Weights of a small GPT-style language model, trained from scratch on English Wikipedia: rotary positions.
Each number is 128 + 32 x the weight over its row's rms, rounded and kept within 0 to 255. Layers, rows and columns count from 0. Numbers have three digits each. The size before them is the row's rms in percent of the matrix's.

# up: layer 6 MLP up, 1792x448, rms 0.105, rows 1397-1496, columns 0-63
# down: layer 6 MLP down (transposed), 1792x448, rms 0.0712, rows 1397-1496, columns 0-63
up1397 101:090124138108086101100120110077103150133127090138028119084094139153116117128187131132144156176093086108115159149126062097134155099051171152132132135106118096144152103158094169125161178129145154
down1397 100:185130147145169144145058174129158178189136179100066110069166155125137107170106133109152123149102110142100132105131134150149153088109099118088128114166130146154101148103128120144152138144126110
up1398 089:135084115170111183142176117127165167117151038114182144181112090124052134124149158116117214148076117139149071136172166130147131150105121138151124121074127163108136180115130134149141172154071148
down1398 087:095073195117155120142110204101097108127161124111084092132137148125115155108167140109158075125100144181167183107122173159176048136143114139114121138168074104122154097128099141168129105110140128
up1399 095:141133159137155108110104137109089126116146102130126192129126147103164124118119131106133109159142133132150158167093061092163101137138090174140131115182142138079059091130121108114133153098080119
down1399 109:115158102121129145128151127151104131074103152134160130110087157098185118075101076111140136141149146188103097163141112140157102088068073134163113129092136166098105107141127107104108131112115138
up1400 114:107106110135121134156134140159094123153081174158172092143075108155132128126165122132110107200123202141097127114130072131115121161134122122111073154160106197105147146120090114158131154165048183
down1400 114:152138071135096107145153153098139145144067157136138123198080128180158120057101062152167134125130128143089105127128186146083125155122113151142173115143102103168130118089188148117129150123145143
up1401 103:150090204105130142152094137136139084144123174152139173118137098180115143112069175094210072109164112090116137133154154104162188163083093140015099094133092124132159137122134174079111169112123162
down1401 099:083116146182126123129111138131110086120135135116181103088093100108173101128181130122129118192166085053160123147135108113118118098070121128195140091092153078179065112133140137095111106139159118
up1402 084:075142176103096123162104141138154110087062102131120072091104122095139187136117082102111131138143114135183172164124132104135120183145145144129158200110101187147074177178107139150122128114169067
down1402 081:166121109153155151119100145093105174108179154100146107158169145109142145085130141103143083144169084123125162087072160112115138162186145066185178101134141035111165169096155137136201156136148126
up1403 087:150140105134111190207109081160148154108127159197084158098115113111183128121110104085131149118096141141150106120120126110122158156123167149112142144091107129125159180084108102133079107097137174
down1403 091:094179124096181162142156177111138113116125159146107117153106098102132143108139125129081154099210122141130127086097189078196080132133115126128124149171114114104095183148145161208152102128133119
up1404 099:129121153149176102093139143155111090111200117062132208132135090152126124119124100148159101090167150117125136171067146089128087081131068061077122141081098141155121131100102142143130126088085165
down1404 081:104082134068137113093107099073132150104098107128149176124056171119109074143195150119151116159042103162103078152104164059135092167082132102130121173110133133160089120150135137137158151152087132
up1405 083:122119165102121123152201205163163151096086146118163072078156119103120150148122102162132156107139114083153149207133149145175083084097098128126028147184122104132171135172119165141140119107106138
down1405 096:152092074145114106099086149114098135149141159137167060108123144173126112124117095117154114112150126126125101096137139075129121127114123131176109097200100144119111100130061093129077100162124138
up1406 103:130159069155106091146137137103130104063149115095181163094104108102110150148148084159061081115127154089143142116101098072151160186157113128141090065065084121119125136157173134120136124198136137
down1406 112:132121107167101148089119132102115136164102146108110138136098045178170098175152121170149168145130144142146161106160210091139133101132154103141116154127127114160088132127155141154124168119105152
up1407 105:116095163138240110122090141148091119163090099123161105206111138118086163139161121125149210144111123149112136127101179129156100160114133084084131166129158129099152166140164135109145151099124102
down1407 102:175157150110132158177169167147169139197163107097117136150159213113172099177146180127159081125122158171173128099129162161111118149088072115108085113140128129141154128068155182155161169136063069
up1408 100:097109112178147165165057195081108112093138122123115156158159160070133085146086185148100114113146127029146124142149115096148124168122103098138057112093113153110078135156143103185116168132111151
down1408 106:123125168100097144094165109143126116126119146173078154173108081109180103180187079112055179158117092170091132091141107113162128128127108168025129105186117154108115125107093082109139178182134114
up1409 097:125131147126146181142117164089109166088171063110065063132113185145126089170135094151156116104121131062098077136108152084108123076154129154163120146160087119198025117118152160152150120202125146
down1409 094:086133095162103063135165146150145098088074060108119114197098100103119171105158122111128100199135071103105113131100127120107127127114129125208072138151117108177154138108125123090149125147110122
up1410 093:150101125137165082127069117177123182153105109158106133168126143094033106123119175183163119120192176168115110103125153144123122215172077091148063130145140112048170129120164162083087102127205042
down1410 098:156111104097113173093120138134149169149122146190140120096145095120195140102116066178162086176114162165127119095054135150168126117112167145161072102094189120103049128094133151185081188153158089
up1411 099:173147097135094145112159140123148119169094118153147169135125095131145134117092103187088125082093150075204090104116108179087109119166056145118128151113159091117151133125096097122170137145121112
down1411 098:137137155100116106165162118151083088160142128119116115190147105119051125153143183104157098094122150044174092098125127113183120129147127160133131148128178110118071066098138106099161088111179061
up1412 092:125146137185082190105101139096127144156120116101093148183057155129143149133089095089094014185144092139142147171143126168141155132122132132094092142203144110095153145080151157128119082078131153
down1412 082:186164152168053119133101105161111065142091114147173114127135111143163105117078122154089226136109150126102122058119129084162148127135110148106113105147133152155177180105204089109106178182108135
up1413 090:149151136063070134104095255133137097109145160136045163129109130137068123151137098124189072123097176102093126169197116162158120174119140159153147156085104154111121137106140146161114085166153111
down1413 087:143092133154162151130165106176108171180148092092128119108096114033125116166108112135131120164182132135114092083161116140159109137090129113112140179146130119123133155107092115121154131106187116
up1414 091:121102129157166131139149185098126106141200121122126165078153126153205112035116153127163140119101091178155114153140080159099108101077096127131097126100155109167147186098155170138100158109123146
down1414 095:159143108086165178150082072119138144178089165055175071087125164141050103134116137172150156075121098175142150100143095123181139104145206071107153154142171155115123124175133148165086080167098100
up1415 101:195115126159134138140097097095092062127179104155154142130121093158035102134159138111082110163111122107145125155106076154123123076125160166153121168088110156100113075106142130109137082105074123
down1415 095:217155114145154125097145135116080093169140143135105131159131180142141125159132138095157073142077119117109107095084098100116118115116115106101104133130131143082136089113172124170136101140082139
up1416 085:173120075216134100114112098137112161145121120118115105116104155108171144166090106111141179102055143163095179173178135097121139189141140139155148103190093150092180132061116129140164145089170121
down1416 090:133140123118154185074090094119080108163133090167157142125074149122158147142092118096121105162164085126102164137155080109129118172207122144160105091108108065155141115137169106164161085082117224
up1417 088:097141078079114094100116170127067126104160142128094163206161111059150144141130075175143115184111131094122128171178106115087158164173149137087143119115092110123144107105121134113149182192113128
down1417 096:087059138114090115176108092098120090116079102169122181136117127090114164196173109107135117121083120142119139174117111127175170147146173130126134099140190137179095147094107119157083162122117119
up1418 089:116173160112127103138127067120118147108174073206177126146131124124095092166165140106132079233118071131097156148076106126133137109168108174102149113070142096188169170124207105152112155087180127
down1418 082:141145166169085138119148109129176162100121153146091177081130127146087094126109140125107104115132077106078135088136126124139202070180140121137134121078164179136138100083141142126103082084136152
up1419 094:109101159109174170115130126105109111175123051146134152096113127193128113130094118126118085101158082125153146109129165127135183143127149152122033137124138114093096072131139145156127164142120142
down1419 093:173140137136199150089138133119132153163064136123136133143078137142140113120147119129086138119161122154083063097141124121162153213141116116126084101104111113151166147136172140189101148166154172
up1420 105:117137145149126147112124108087151116127154128196059169133105106139161160088114069100161131134134132121107127145149166097111167141141124128116110079111102051135056179093178157150120122125129134
down1420 111:140160056106121103111116042130104130175135139115124113157101182156199132141110143115132072083117116223140107165156141106128120119147120089107079086094157094123063146154116132135089161103076116
up1421 082:121188079156131127145167159177128116081117115161114121218130150127130141204154140095161091137111117174141106175181088119078170205158095147167107126123150125183136141117160108093168138184161143
down1421 091:154060169137113106152128059083107131110136119123189194068074063170143116164066120093138144073089124093190131186118158146067108151140165117133133147150138147147095098194124088093111145127140120
up1422 104:131231099174139146111108103182114108201143158148140184107086095189189112140146144124153091135115087165113125146133129164062134104145118117131137124069130076201131093137159112120178186060118163
down1422 107:165146208111100129169127130138092140096141127104145072142108125169120071122158150126117107152157127171140134132136069109122101129165176156118155122133205172152144143127083074130140163128121126
up1423 098:154132145142085068133121149081045108084115107045186120123092140110184144107040154176145178130083135105208145173109140103080150155132103154188158137084130133104134103144145101164146089129185159
down1423 105:134114111160149103145132124157100084123147119042135134134153120124096112186166123142112152139115181123180149097132141133172127082130128142150146158150102137126110136152107164140110143145155164
up1424 094:188130164147115165058150110123120160162109081145171160139106174147099142149088029126131160141131139107128182093142135139208132126146103128114127189079107121159158036102143161148130155075138164
down1424 088:164146132097150114209088123139092076128170114142057093152056139135138147143101142162121121055108074143162114220138124124104135074131131101154119088164125098117119081117124136132081127185122056
up1425 111:145212145098140158176070200110047092115110109138135171089168162136153130063129075063136219130149149081148135088117081140105126086105147112139164140145150106153101156134135156183135099124178138
down1425 114:167118118136169098126160129094061127138056178102090119046104149108165112136138075130160104078075099146159126115200119136163128152124136175177057091150109092095113181157121127164114115144155134
up1426 109:202141179131163142088155174116117171128128194046118131109120145071123109175110190147136121081107171160146127114131085139100144127118109148072127189139096165118154119138155140154178126125171123
down1426 115:115107158160114109159160102096130189095102090175109152089091090147189153195142132139052101113146119141108132089136134170089101097147128112163114129104144141067140120121096162159130118191126091
up1427 095:141139152148156150156125087141093091060110089105121186083137128152105160139103049137102135106124104150067126110132149128157118147124137073106157130156169159139153139098103134159072134049110144
down1427 093:064183150091134094114163075206127158137135161132118124164108074121118190141124116090182110085092127150186126058153153084079177108123129142168139177169098050130148128142135091135139171128142112
up1428 094:120147167096174132110161084204159088089099100094091169110103118089135106115153156067163139162109187143158097157139161131129169114173110196144110189140147145101133151097177078156095148107130091
down1428 105:138115212163116149091147156116238091165135147100174146087111124121124102147103131165100142090152095149094128073146137107110180058150108148126111124106114140027117083115157110146077131205142135
up1429 106:109123171146091160113135166106118154143100136092136086167151094145097078113113134245081097146159116119093139176092074124043122119083128163107075131125108120062146173149113113092115160119114105
down1429 083:146166116190128146094065096163172084142131177067093104099139106107187145103129152115082103120111129133138220145086064170133134137130156119124072090131089151131132149154107079089093113142123185
up1430 105:121163078087102136102137098129115094160141141121132104112127143137058144153097152082108174132156127147141093164130055147125138142059148128040135138167208123127158155090171132134103139168145107
down1430 109:177126154082134102164058138109215117128102094185131139054167082087086103076118148106096144110121093146104131169129073127136115087166102138139123104107077150113128100117084140173188166112118075
up1431 105:134126113142173123125161105120146138136156103158145184086129076137120124088139079104176120109154095117163154150148146155148103155110101099163125084151083064092076151143113177130129112111131158
down1431 100:112168158144094087139130129158132123094120120084165144071139122103153104065096126119133154158078137168118116145175155102063132152170089101173156066100157146162107143097125101128149133147108128
up1432 094:132091114114140110181178093126134097090135112144093201094126109109074124123074109115125136170104081112187143102169084143107090111155095129100124116160091159149153103079127120120130167153146138
down1432 095:094107141123108140125134112116106156149158150126157127165143124142129081086136158152087089130098111097076104129124124148137124098111137138063124188118131100114116151114115126128142120115143168
up1433 110:142182181147125102172161116123201073115141132155121119140106112148138088118108133165132130183189123105086149138171116158117139152163211135153138095101098158153116123091107146150084177126140116
down1433 104:134185172178148155089107135117146093103125131169080106216139097119205147139093124128121119154160100133106126133154091109086126130077126134064180158139120119145148198098107129145103154153148130
up1434 104:096128118130115155126109100107108131138155147098092150156116167132128111164123141172159118098148138090168132131116063132100142086141166116108132167102154125103155153102155094101084130139126163
down1434 110:090120059130157113200122161138133122128082165160088125135148105091129164146130147125143165134146132151118160072129137169118131104173066126089152087076087150089124179119142144118124055169155183
up1435 096:165110106165116125085109167114096057121186083138095116107126127151132105160128163128164080158125117139083159105177121141132104130144173145112130123116109148123153203128160164134191129140167131
down1435 098:085101100075092133149144112145132136085091167130097202114138101112170108170157154141142096110144088146130103095073109135086160093079160061093214136179145147131084067133117130090127178092109081
up1436 097:105172107101140140087139113080092197143097139212072108116128132141173153123114161137075184134113202111126132108141159099078131150119167088168137120101139180113145095119140151118090090174225124
down1436 095:133056126152131147146080137070144089132183086162171160103127123116142117123152094141125120150191096160074155152145098123114087124148124078138177135155080203128110098085112149031106094137081138
up1437 112:156138179127111148131091203123126128129121131071170108164119106139127189151099056111131139073190163157143188162154058134093120081123122108136131126138149152098179111194130246153136132145175148
down1437 115:109134128110156079114148172125135098136214116178110143124131138134056109167115098157145082119143118110120202133143063076117120098157139153112080076040149133094107165142123090141141100130152089
up1438 099:104076159191128118057108074128149085100125142110158177165102092196161124121166121127120113121134128108121151174083115158170203107149093035149107064120087136135173141142120123138055103084161144
down1438 097:173078131086153091123165132114117115171186149087140101148142056123106091063100116128166152118079194078175101121097124102115107154198140078131164140137092133123139141173151147092137163139139124
up1439 096:106143129142147115123113107124158133083147134024119111128096134075105103177093137119132146092120128153125120136087146154106193167106097124144091140079170152141115168123098187159143139155128117
down1439 081:066090175075153178140066140087137142085145145112106133146139128128093168123177136085110163127115163093089075186080101125151108106115102170225121096118105117142116131171116132094111109177189137
up1440 095:169145148118147177135099110050106172076038135115072146121080116116059100150093053080119135125136134223140197069185085107122154120120084111081114192173173133143095142102138147168157168089150108
down1440 090:147173105142172124145150071154139146148137128185115130089120151105125146054149087130091157122084104144179191200108146135126135116087127139120140120123134110171163079079100071099159158101115064
up1441 094:121098117129110128114140064084155104093128063091184162130144145139217176099107113110166151180137120147114203115163122107153122104131101090105150126145104152120160152129121104119114122104108124
down1441 100:080105139058106069119125130066120082129107109155126106103183106130095132076109144104154168122128110132185129154149144140102140147118079081187130105131065180177159144150108158124139124099176088
up1442 097:082101135137108137102113046129084129135096107140152163095159208116107148144118100145200140099165182097110196108178104109149141179117164103151159153140112148111129188123098166160071095132087101
down1442 102:142148116099210140104104089148112124090131129178113132077166121107131155133185088107125124156143134110114147151166127181073142148165084156152161104152149131185078125169126130167144146139130166
up1443 085:138148161128117139140095128114153112141141085113038133103125075081166155084131100136033138117149108087094150180141118103129134084140217140178127178187144115128151185188087162146124093101167083
down1443 095:179075088156113131126119135173074113159113164107051110113085086169127081114095153168087105132153134123108137131154141138099104126120160120123038123082137108173143100175125181113103059126123151
up1444 095:184132118135162140137126123146116057140148130083102107183052127095163108106138140123146116147132189128121121114151138115098119085165155165144156147144117084205087174137112151154152169152148151
down1444 097:149132156121124130152166106128183119104032122157179045117158028163109069129160138147122153117151112102089169092119144109140139045170182129117186174094137140157100152143131128146095139166117113
up1445 108:156109147139207118063100131112125111078190134121128117132116123097135144113161190097115163197120161088140090201115137134120116157115153149118174158072099127150108100068091116157125135152127105
down1445 107:149152149074096144133135146091213142137165100159089060101075153090130168171085136142096128131115133129138118172146098071132116120088096108174151134159059168065123091118168143172129138089141051
up1446 092:169124081149084112097139150102119168126129109125117157106236147129211107149125086143119163110133158126145116076101163101112138112124165131190130158109176163113078149127093124134166095132090098
down1446 094:179147125168169133117144120106100067102102115113110094130093094086132102188169151088119113183111161145150172087096100146138122046153053208191141148166074128132118157174154107091103180118106161
up1447 118:129159160139119120096146125134096148078119131090154145157146160135158131137133088186117138137110148149104115146073117087079091114112147098159120165152115181109113095121066073120096160119123166
down1447 109:125110126119112156123118145171123167140077134090155143094090129092076138112147158143163180160096191113087117135080120137165106134124102126154131181135126145122107126102118139105134102102157136
up1448 087:120085125104091152109068065115086179122223115113085138143078130161101055116070092145160112136117142144115135190083128164135161127064107120131129144129141144207088086111080108160148155146171034
down1448 093:106160136128126140099191112156081134112139137122089168104088187116123125153207111127115077174136133146171138111143147172145113064124056143118167114124130222132079133146124157139139101131166147
up1449 106:116177049142108106146155180064103119120136115097053106066202046157137119144107080127158147100124132144140136173104124125155150125112096141130171115131127166133111150184118141128184174176183122
down1449 106:153110156118129129157120129130046116110123155095068123101117126158177110094118184098120124078127170174079133080104110166081123092190179133116123099133103126161151120111109191085102125162166129
up1450 099:148142161104121144128096182140109067071205152110117140155076168129131130090168075185186147171164194130101085148096110112115176171136178183154176135143153152154156128112181177074111121090160124
down1450 102:128145116134089173118126115164142139109106079058210140126073169133087092094080089155143178123150113095125088131077140142100118083149135198082104115113089158146103171142151130076144158098109117
up1451 106:117080134137155123144108139131149098124124143114133127095169111123129121115118112095182100122174125052104075204161068150132174131115094137135075121128159088149128163077151127165109163161110185
down1451 109:137126063115081157144135122099126113163128106147122158192114099035133094057087175133124137148169149117135144124119176080141164098138123102138114152111073141090106163106095161107145120146116174
up1452 107:169112123110115113111148106128128074132098118088148113129057173154085051165048100106091127112074090107138074107147073144144178107130126141109069109147132122113122162086065077082069119129163141
down1452 105:156132161099122158114142197064113091109116146143102098074141144090082091121089152091116128191149116180108089105068139128147141091129101085138176213100096176089178043141116088173110102117092142
up1453 126:093176124105166084122173152145145117093129144090076167111101146075133157121117167128139155133145121167110147108095161136115124139109184126105142219164138165122135105156128161105138135102156170
down1453 118:106177115111124101212137097173121120177183086127123102140157125053131125144174074181117201129168051177167130124069134129124113166116143136099099180141169064143138088142132122123101106140150156
up1454 100:129142149125112156176146075102133149116125141077147111078072124110114081101116092191159143124108123143140093117166099140102131161105193147093121121113149142205142113140108123109114106087141140
down1454 108:140144176118104163164157188102115125153108137142166108151151133141153053117094134116135108100123118162113119102078106125104160140157123087156133078102182115074116069118116134117124124186147134
up1455 084:179104090109132174120133081156067055147156181125128131115155119131118108128117161098118146118113108129072131129165132123135180145140149191139133073146100034122117146105118144147081124085139108
down1455 093:059111067102061098132129133104092158097112062148154153182111148121141162188109137158176096123112146132137128098113145141084137102095167166079099145158075180153122142122126122096096165137109194
up1456 091:167183139137109179110098142172156183165176125081106118171133113160133151094120138120127171175116105147213109193144129116128105156169142140189129102175173121121138142135134087119122178154092134
down1456 094:104136122182110162126191120137153156171101154156098126146090092128178082120139114077100112096165071159156158144114095125116140159091134152088117174135064096130099138162111181154151141118167150
up1457 108:083177152126094142149103122086155121106111121057132153080144107163209140113104113161116168095104103148127100088128126142097170133128138156141104124169145084116132104156073093089138145042141171
down1457 115:138127190183142149091131041177172121149130128137130097158113176118126058164157201100188146057136152207129161133155112074129155108061102064103162119200141121109100163085142138100106129144139172
up1458 104:134116100137100149109147131070161122084055125126137056170131073100070190124115109168115167123086151052137154168142106116154089122097107086161130167150137151141123179088104182138148111065099072
down1458 104:088140142103114136132140138147120127164188218117201066152131160085076152087092112163121100137147083184103088096094119155116144128120153140134082106106116115127168115160171128125156063118120131
up1459 088:089129109044093142108124145110089156114080109175152065141135071037171107151117118126133107133148180103082136129203095136116099155144060108137077114094159193141090141086073075165126138069167096
down1459 094:163095151194099145162125180129099164105090163210097085106106072124074179066152138116082115100170068135111159130088149095148072104158226140113102112144176137149137104132122116114159088188129132
up1460 094:093121160101139073155126164095091167099127081178149136176115186140166079093153109180083141186081116120113081111129149137141165082113181124138136155174089134166100167139171126064160103119123158
down1460 098:160132124112074090179113117103131138133157138104129131163192148136096179226156044128112134168104155152162146168054121143105105162092098126098151113160143140195129108075096142158083153090129111
up1461 104:160116084098126089188106176214147115158114144143125094143159137105148145102116158087071150132142159150157101091128143122104122139194119153091161142138182142105144100125116096111115135140168061
down1461 109:125172121142110139123133176128083126138140116109203093165134140120105067176110102178134137152103170119189117093175176113156163060080119117187163174158172100081164109121119152116169142134112143
up1462 103:118087134096100182174148155089141109138103129091124148140087122099154118156144125156119184130111141117107160101073125090156108155136142147064125142055134084161161149134112118104168074105099168
down1462 098:102057107099138131105175132092163122132133153207134194084114145107158083120148143092106027104153139134118080129129159105144101116212208093160149141120156180142145082093118124154108164141082132
up1463 115:096120123146224151139151131181117121101149150121068162130163134181080145117169152077090156154093210070055156119171118111106125115122138138092152113098176080137147186121137130155102118159110124
down1463 109:066175099085119126187120126138096135111104198118158129158210110202102134127135124040111140121213134171122069082157129210117086138094128120053133089140119128143193154125111107126118134153123194
up1464 094:142158136159136085091107112149069132125153043115101217129156143164177136131076132140122096099111153150117100100208143127121079137103103155061139076152120165160083100139121157112186103096112089
down1464 094:157105059111091092124070169140168059170143102151078074051101145079094149110107129119166145111122160104161138161106111099109151103134072136168109202164075141101137116066136182150147147124111146
up1465 104:111112116089180127121153061226073134161168121146104110108085101112138068118120136085097169133167108151121148130100024082095063138115120163141113133087216109142102096168135145149156136094128171
down1465 097:146173066111185121158093159087129173096141171132068162147127110132142099086112137142187084139076124167229156157126158125115115117196119120182098094142119071120140080131142139124163053170168121
up1466 105:139100152141117159129090092167118136151109095121075156124142108113110103126152084152137102114160133162157133130101183178187114125138157095121092095071238157092168105128078065122128134084099138
down1466 106:097151190185073118143133126128101160147150123054163121099200137120150160207162156149130132146125118116106108161131121104089140081174174114149112091134141104152193146148170119130060119142111110
up1467 110:098070179159120119123072112121118169073123138169130173134121141112149179189051096142052090130104139123152124120053120146138181097095159114106085113117120132146115090140141102149117172078061163
down1467 114:146184105174110102061100127154163114136152138096122137101104200130141142049123159113117116145135117145134201094129177123155102135096069132170125079086111128100119156140134171125145174141066115
up1468 088:110130213138131107113132110141141115107175182055133167164095156105136097097096108062125105140090161060157104160136116139133112069102118163131109141131158100114127105124131114140172131146119142
down1468 097:122115092098130119163052141053099177068167090116141170096121134156156135121110099167124124177116144141129136141100141117118174140080154062105165135128094098164129175151136099105105084220132078
up1469 100:098153076099156091087137175136073109082135023148150144131129164079149176091166110144165142131107105133124167156115118174129140172130115087121066107132136147170182122130176179145131112062174124
down1469 098:074170081144083148129130186067124105111102136124180080178120126071147089108122080166101119095143201121152127106129172096121150154073171145119127088124113138136127160084220158142082145152165152
up1470 084:160133157087172167090189196106185139080148162090165134072137118121126051150182152157068144095146147123163136129143113111110116122145135132146195104166070100121095164135099147119171118128159139
down1470 084:113112093126147085122110146224101098153158085097100105102137131159111174144109105168153103143020168178116123188103104118137130143116167122103105125101172110147107079098087086069149126110150057
up1471 098:118102078163131116170126116144123129196145068163118138138061129121099096138100128105073133167069129101135153142117167134155116141118128133125114132140115132141130120135120151107110119170186134
down1471 101:133102119142111177134169110155092139145143121147123166135153109110156140083121157171136109175169128112096095126121160057118125148117169082164106148117161152157182114136166111136168119166126202
up1472 091:138160106142115132161137143134145099111155142163124072159172126126145152096134097114118128124126087111143117147117121089069158050202134146124110203147130166086147078071182114102077101171185105
down1472 091:193119088123171137133140176144164132181128125135134115145130132094088132173129121069060149101178090186129088023155142156131129083146133125065104092133140086061155111088119133121108155135132102
up1473 096:124128108118136148095122135115133108090167133121116118156132101084153074134090109127169158194104171155116169133153115105102145116123129136087113073112058105172224070132123142118126140134228161
down1473 084:032147151122148134123092113131148147162132147092104115196183149183098131162160094172175158126123145164136150173095110086137116072162164156158142124166128094202137113153156169139129138128166137
up1474 098:195126066121146151158138145199147100127122104146131131157164113130112185143161173108145128142158110151094121161087116112144100129113086116113151135067126190147140146079167049117107130062105137
down1474 104:135147149074134138052152087120133130160118122134167142062147161079139073187177147154056200164082056134107096111108154192138069127114135120171128126106105134092148064152135095131088141139095149
up1475 105:158101153110151100144092154134149107162141158153055174100135144180134138132158181068101122084159139150139076149082120143127104118156116105107152094152191086156143119165156116161079168161167161
down1475 114:143105139119034144100170149133146121220138085116099190148146145085148180160136155144172176138150129104133155132062187145146133142118152106126152099158109109159142130174162226128102140154120117
up1476 110:146094118123094057153157113145095135132110124178103112150138116093138183093125121148129163180097193130201092197119089177142127097114158129162122159178164099190183063170076160140113148118064127
down1476 112:160095169184102197137086085097084121142126130091139144103079194087176106108236101122181141189114088139153174136075090096124121074166137140152086102148134100182123080066107096122102150148101120
up1477 107:137136066172171132147062100115133095170173124127159175126083071149135119101141092119067123134104119142125108117141113193098081170144111115129134144103118116111096170172118160143172112058135155
down1477 110:123160113097099162095106096124125114125121137189114164117104209188144119096098157183077150071138138149165133110118181141117086149157094075119088130158131132133100127087095162167116122131093105
up1478 105:108114103169067129102109158091101238103173163140170140114112130077154056116067124103136123174109136092160060088083129170158144167096144143176151144136112090097124126075145145176161102149128132
down1478 095:122079158132135096112139100072103125158136188106139167103125155127136151108122086066201062069061157129079124103121156181171114136187192159138101181071099139134180119153079049114103124124171119
up1479 096:127135152103175059137131123159168108119138097135155098198151153110110147116074155120109084145137165147156128134134138134118110147185165097140102083145185050174089137093138175102065127168097108
down1479 105:152106155078073170130117151102057131177141159096079124125120125084192159112155174119148078146127108107172087078148125124097178159166090119083068104127153149090144064115124120097093135163110039
up1480 085:113153180134113091088108119090162150088098173146127186092132121168191094133116110140129143143135096072171103105158067108145202089179173113131186134161121122122214099104112191097098064073127185
down1480 089:135139150182101141153141104140126138165109107092169176157104112161129093138105140140146174105137072145100124137071098119047116130128141142139117066167119156204128164123157134169116119129104043
up1481 103:158094147146120149105089068093113139175136123060135111164134162084123126130185145128091080118162095133103055102110080095113157071125132130098072117177104151160127115125135135151090107127150139
down1481 104:085145078101130138135166175172131119113152111100135084117188158154119140080120150149099174152108138130154098122145069151129098071143149104124160068093153085204137088074167111099073106089138135
up1482 094:112125071172109123106133128202145122113122143084104135080172191140153137148122123150146140162226129159122134134112098154096153120123100125170133150092113165102047082173085092163040098141128131
down1482 096:153106137156105138147117134107169123127171112128110113114116090120153136147109122113129187183152135151102156158125060135144181130154141091207181107179125138066203123119110154086173181134154135
up1483 102:133087165098123104186100110126077190168113136160138128147120099138149148160095150164145070176169159169177182150076126120132132117105172173117119099102118107140123123166193206109155138134131108
down1483 104:104162095168110163153110135131113157137103168097170136127149140100110106172164055117175117087105154139124158149101107183123111060200148184124079171139142117164148102152131120071136084131117109
up1484 087:098114127140100131151159092174119145157132156003142133108139096132128106126152091120140157142127145138092134073155115121122101104147120137132136072127075102220107163132083117123091109082131180
down1484 081:117120066053082097131114143116149125094037145158084117087168088137087163155085120148109155147111192094064117105096093133090166047115079114084120146135088143159119107148164123100101119159143078
up1485 097:135045130202075131144127098056139144083125170145118104143143082151149087161156107179117097122166181138062094181096062130150199142142110163128130106145142111141151154160151158147167059163152126
down1485 094:166115152108160145148085119100077136120153167121136156116169125134143125146098115116112081130088126104143144172092170093120181129138124124100082112085192212173110130075175152154050099170172119
up1486 105:117127122067090098122136115189044125108133064080123125085122145140135119147146155092171135173151105164082144175058133179117122130101154144127130141132109114126080169098143107094111139136087166
down1486 107:087142131108209147084177108162088135163073058112113102110109172150111125091162098112114136117097135153195070142130157104157140104124137094138175117136131090159114192106080125093126084158176095
up1487 113:074127152109121122179167209092115178165089115159061124088076056094102118139133169138121160187151140094127169136128135131118109174130115141139150101130130104092120126151149139109135105093132137
down1487 106:149137124060122091116065112124113065100177154124120126133151179151141114132177139162147138129111126157131074129134115100154136133128167119079132088168152143106115116140114128129082125148181076
up1488 100:157141206204164109114119084091114209117131208164104095158146109075153128116111140139121086135120100143121158069072117171063154127107139116094154194122097138172134116108104139095119107066112143
down1488 102:108173128109100195175146109135123133160170100134188132109052089095112175079097120134090140152102112181096129112134115117162071148158179116115114090099181082172127153174134132113085158181160102
up1489 104:105110151108188137152107204177184122124121181119072131128143132110130160110116156102132139157079107128124155145160130127209126072127140174125182146153152138131169140146154094164077098119115159
down1489 110:167185123143085100158119115092119138148058049151092187145119105124147162106165134196121157152137154141098155156085088137086183093128123128126177131187031189117121094132138153097154107121130093
up1490 106:132139100099184092191153133134141116137143145115130100150137161115094141108108149105155168098103144041159142160191074132132187159078130125133137188059139134084147138150148204144080092043104081
down1490 115:137204187110065119105144129129109153099154113102123156157112138155141148158170116074165124174127159133156139109110088108149129139135137160117162090102153080170162132122108116085137124135072110
up1491 103:101135115119084137159230130155062189143119057124118103090131109175152120127043132127121121164155153127091142172132132146071198097081114129052165099181102092133091178124137126125082120132183127
down1491 091:103093105079109074129139153147183120148117101118173120167102069163215068124160116122124088096112102123155086136114151126143139130145101206163172135148122101087127120167082132093088154118129127
up1492 117:142113129125083145099175118151153132165101095025153130159143163124130128156120172086119111146168116076107072089120133122154118156061115084148152120162159045160094132147145143104118135124079130
down1492 119:136087151142068140113093167150170119137082115125118125102094133125157082197145131131113127151087108147123118100082114096155165111184141156149131126132123119143130136190131167073143183141052085
up1493 107:238100146073139109109148118132174146157181156091152148101123092157085103112135148140109122121163157113117128143149113144159153195095066149104129124141074162095081162095118151152077146121115193
down1493 102:154163105147168132101181110127163192149217123177149124168106147106199140115139151166131108053174133166122065127105128177100126141094177122157121134146160165082094144124139141166113079095128129
up1494 091:138080187106120080164089127096129104137104129126175105113143125109104158092137113113077140103158118086101116131109109118152108122128149086138113255084118132116117114171213113153143169082126093
down1494 090:149139119135114131111197186161110122116115107143196135133179089172136110137072145166125142130142069126093172143108148102127031142126127133101134144012123100122108138141110120113156180179142104
up1495 080:149184105115122115182131185135167118113096139157066141118131108097078169124181082161167081123124128127140116218160106102151161142073143134130115149088127036122150091174177073109090105101102066
down1495 088:206223114124129094172120122073087102145132096158121070075166123163144133182124143140096142170111148165146127144164091075136147140161074110116112122131150176169084136127137184106141113138099144
up1496 094:125137196157124116112116151126136161137141160122155100120127138109090156055101122165074199177079165170154139103143178148050119140150109140162163113130140145074148124070130110120149112107121161
down1496 101:106152129119104084082116131128132067157113129149075168162103123075103136181130140084173092126136142118135147090124110136111096119092096144090111108121077155162134077105176127103172127099140092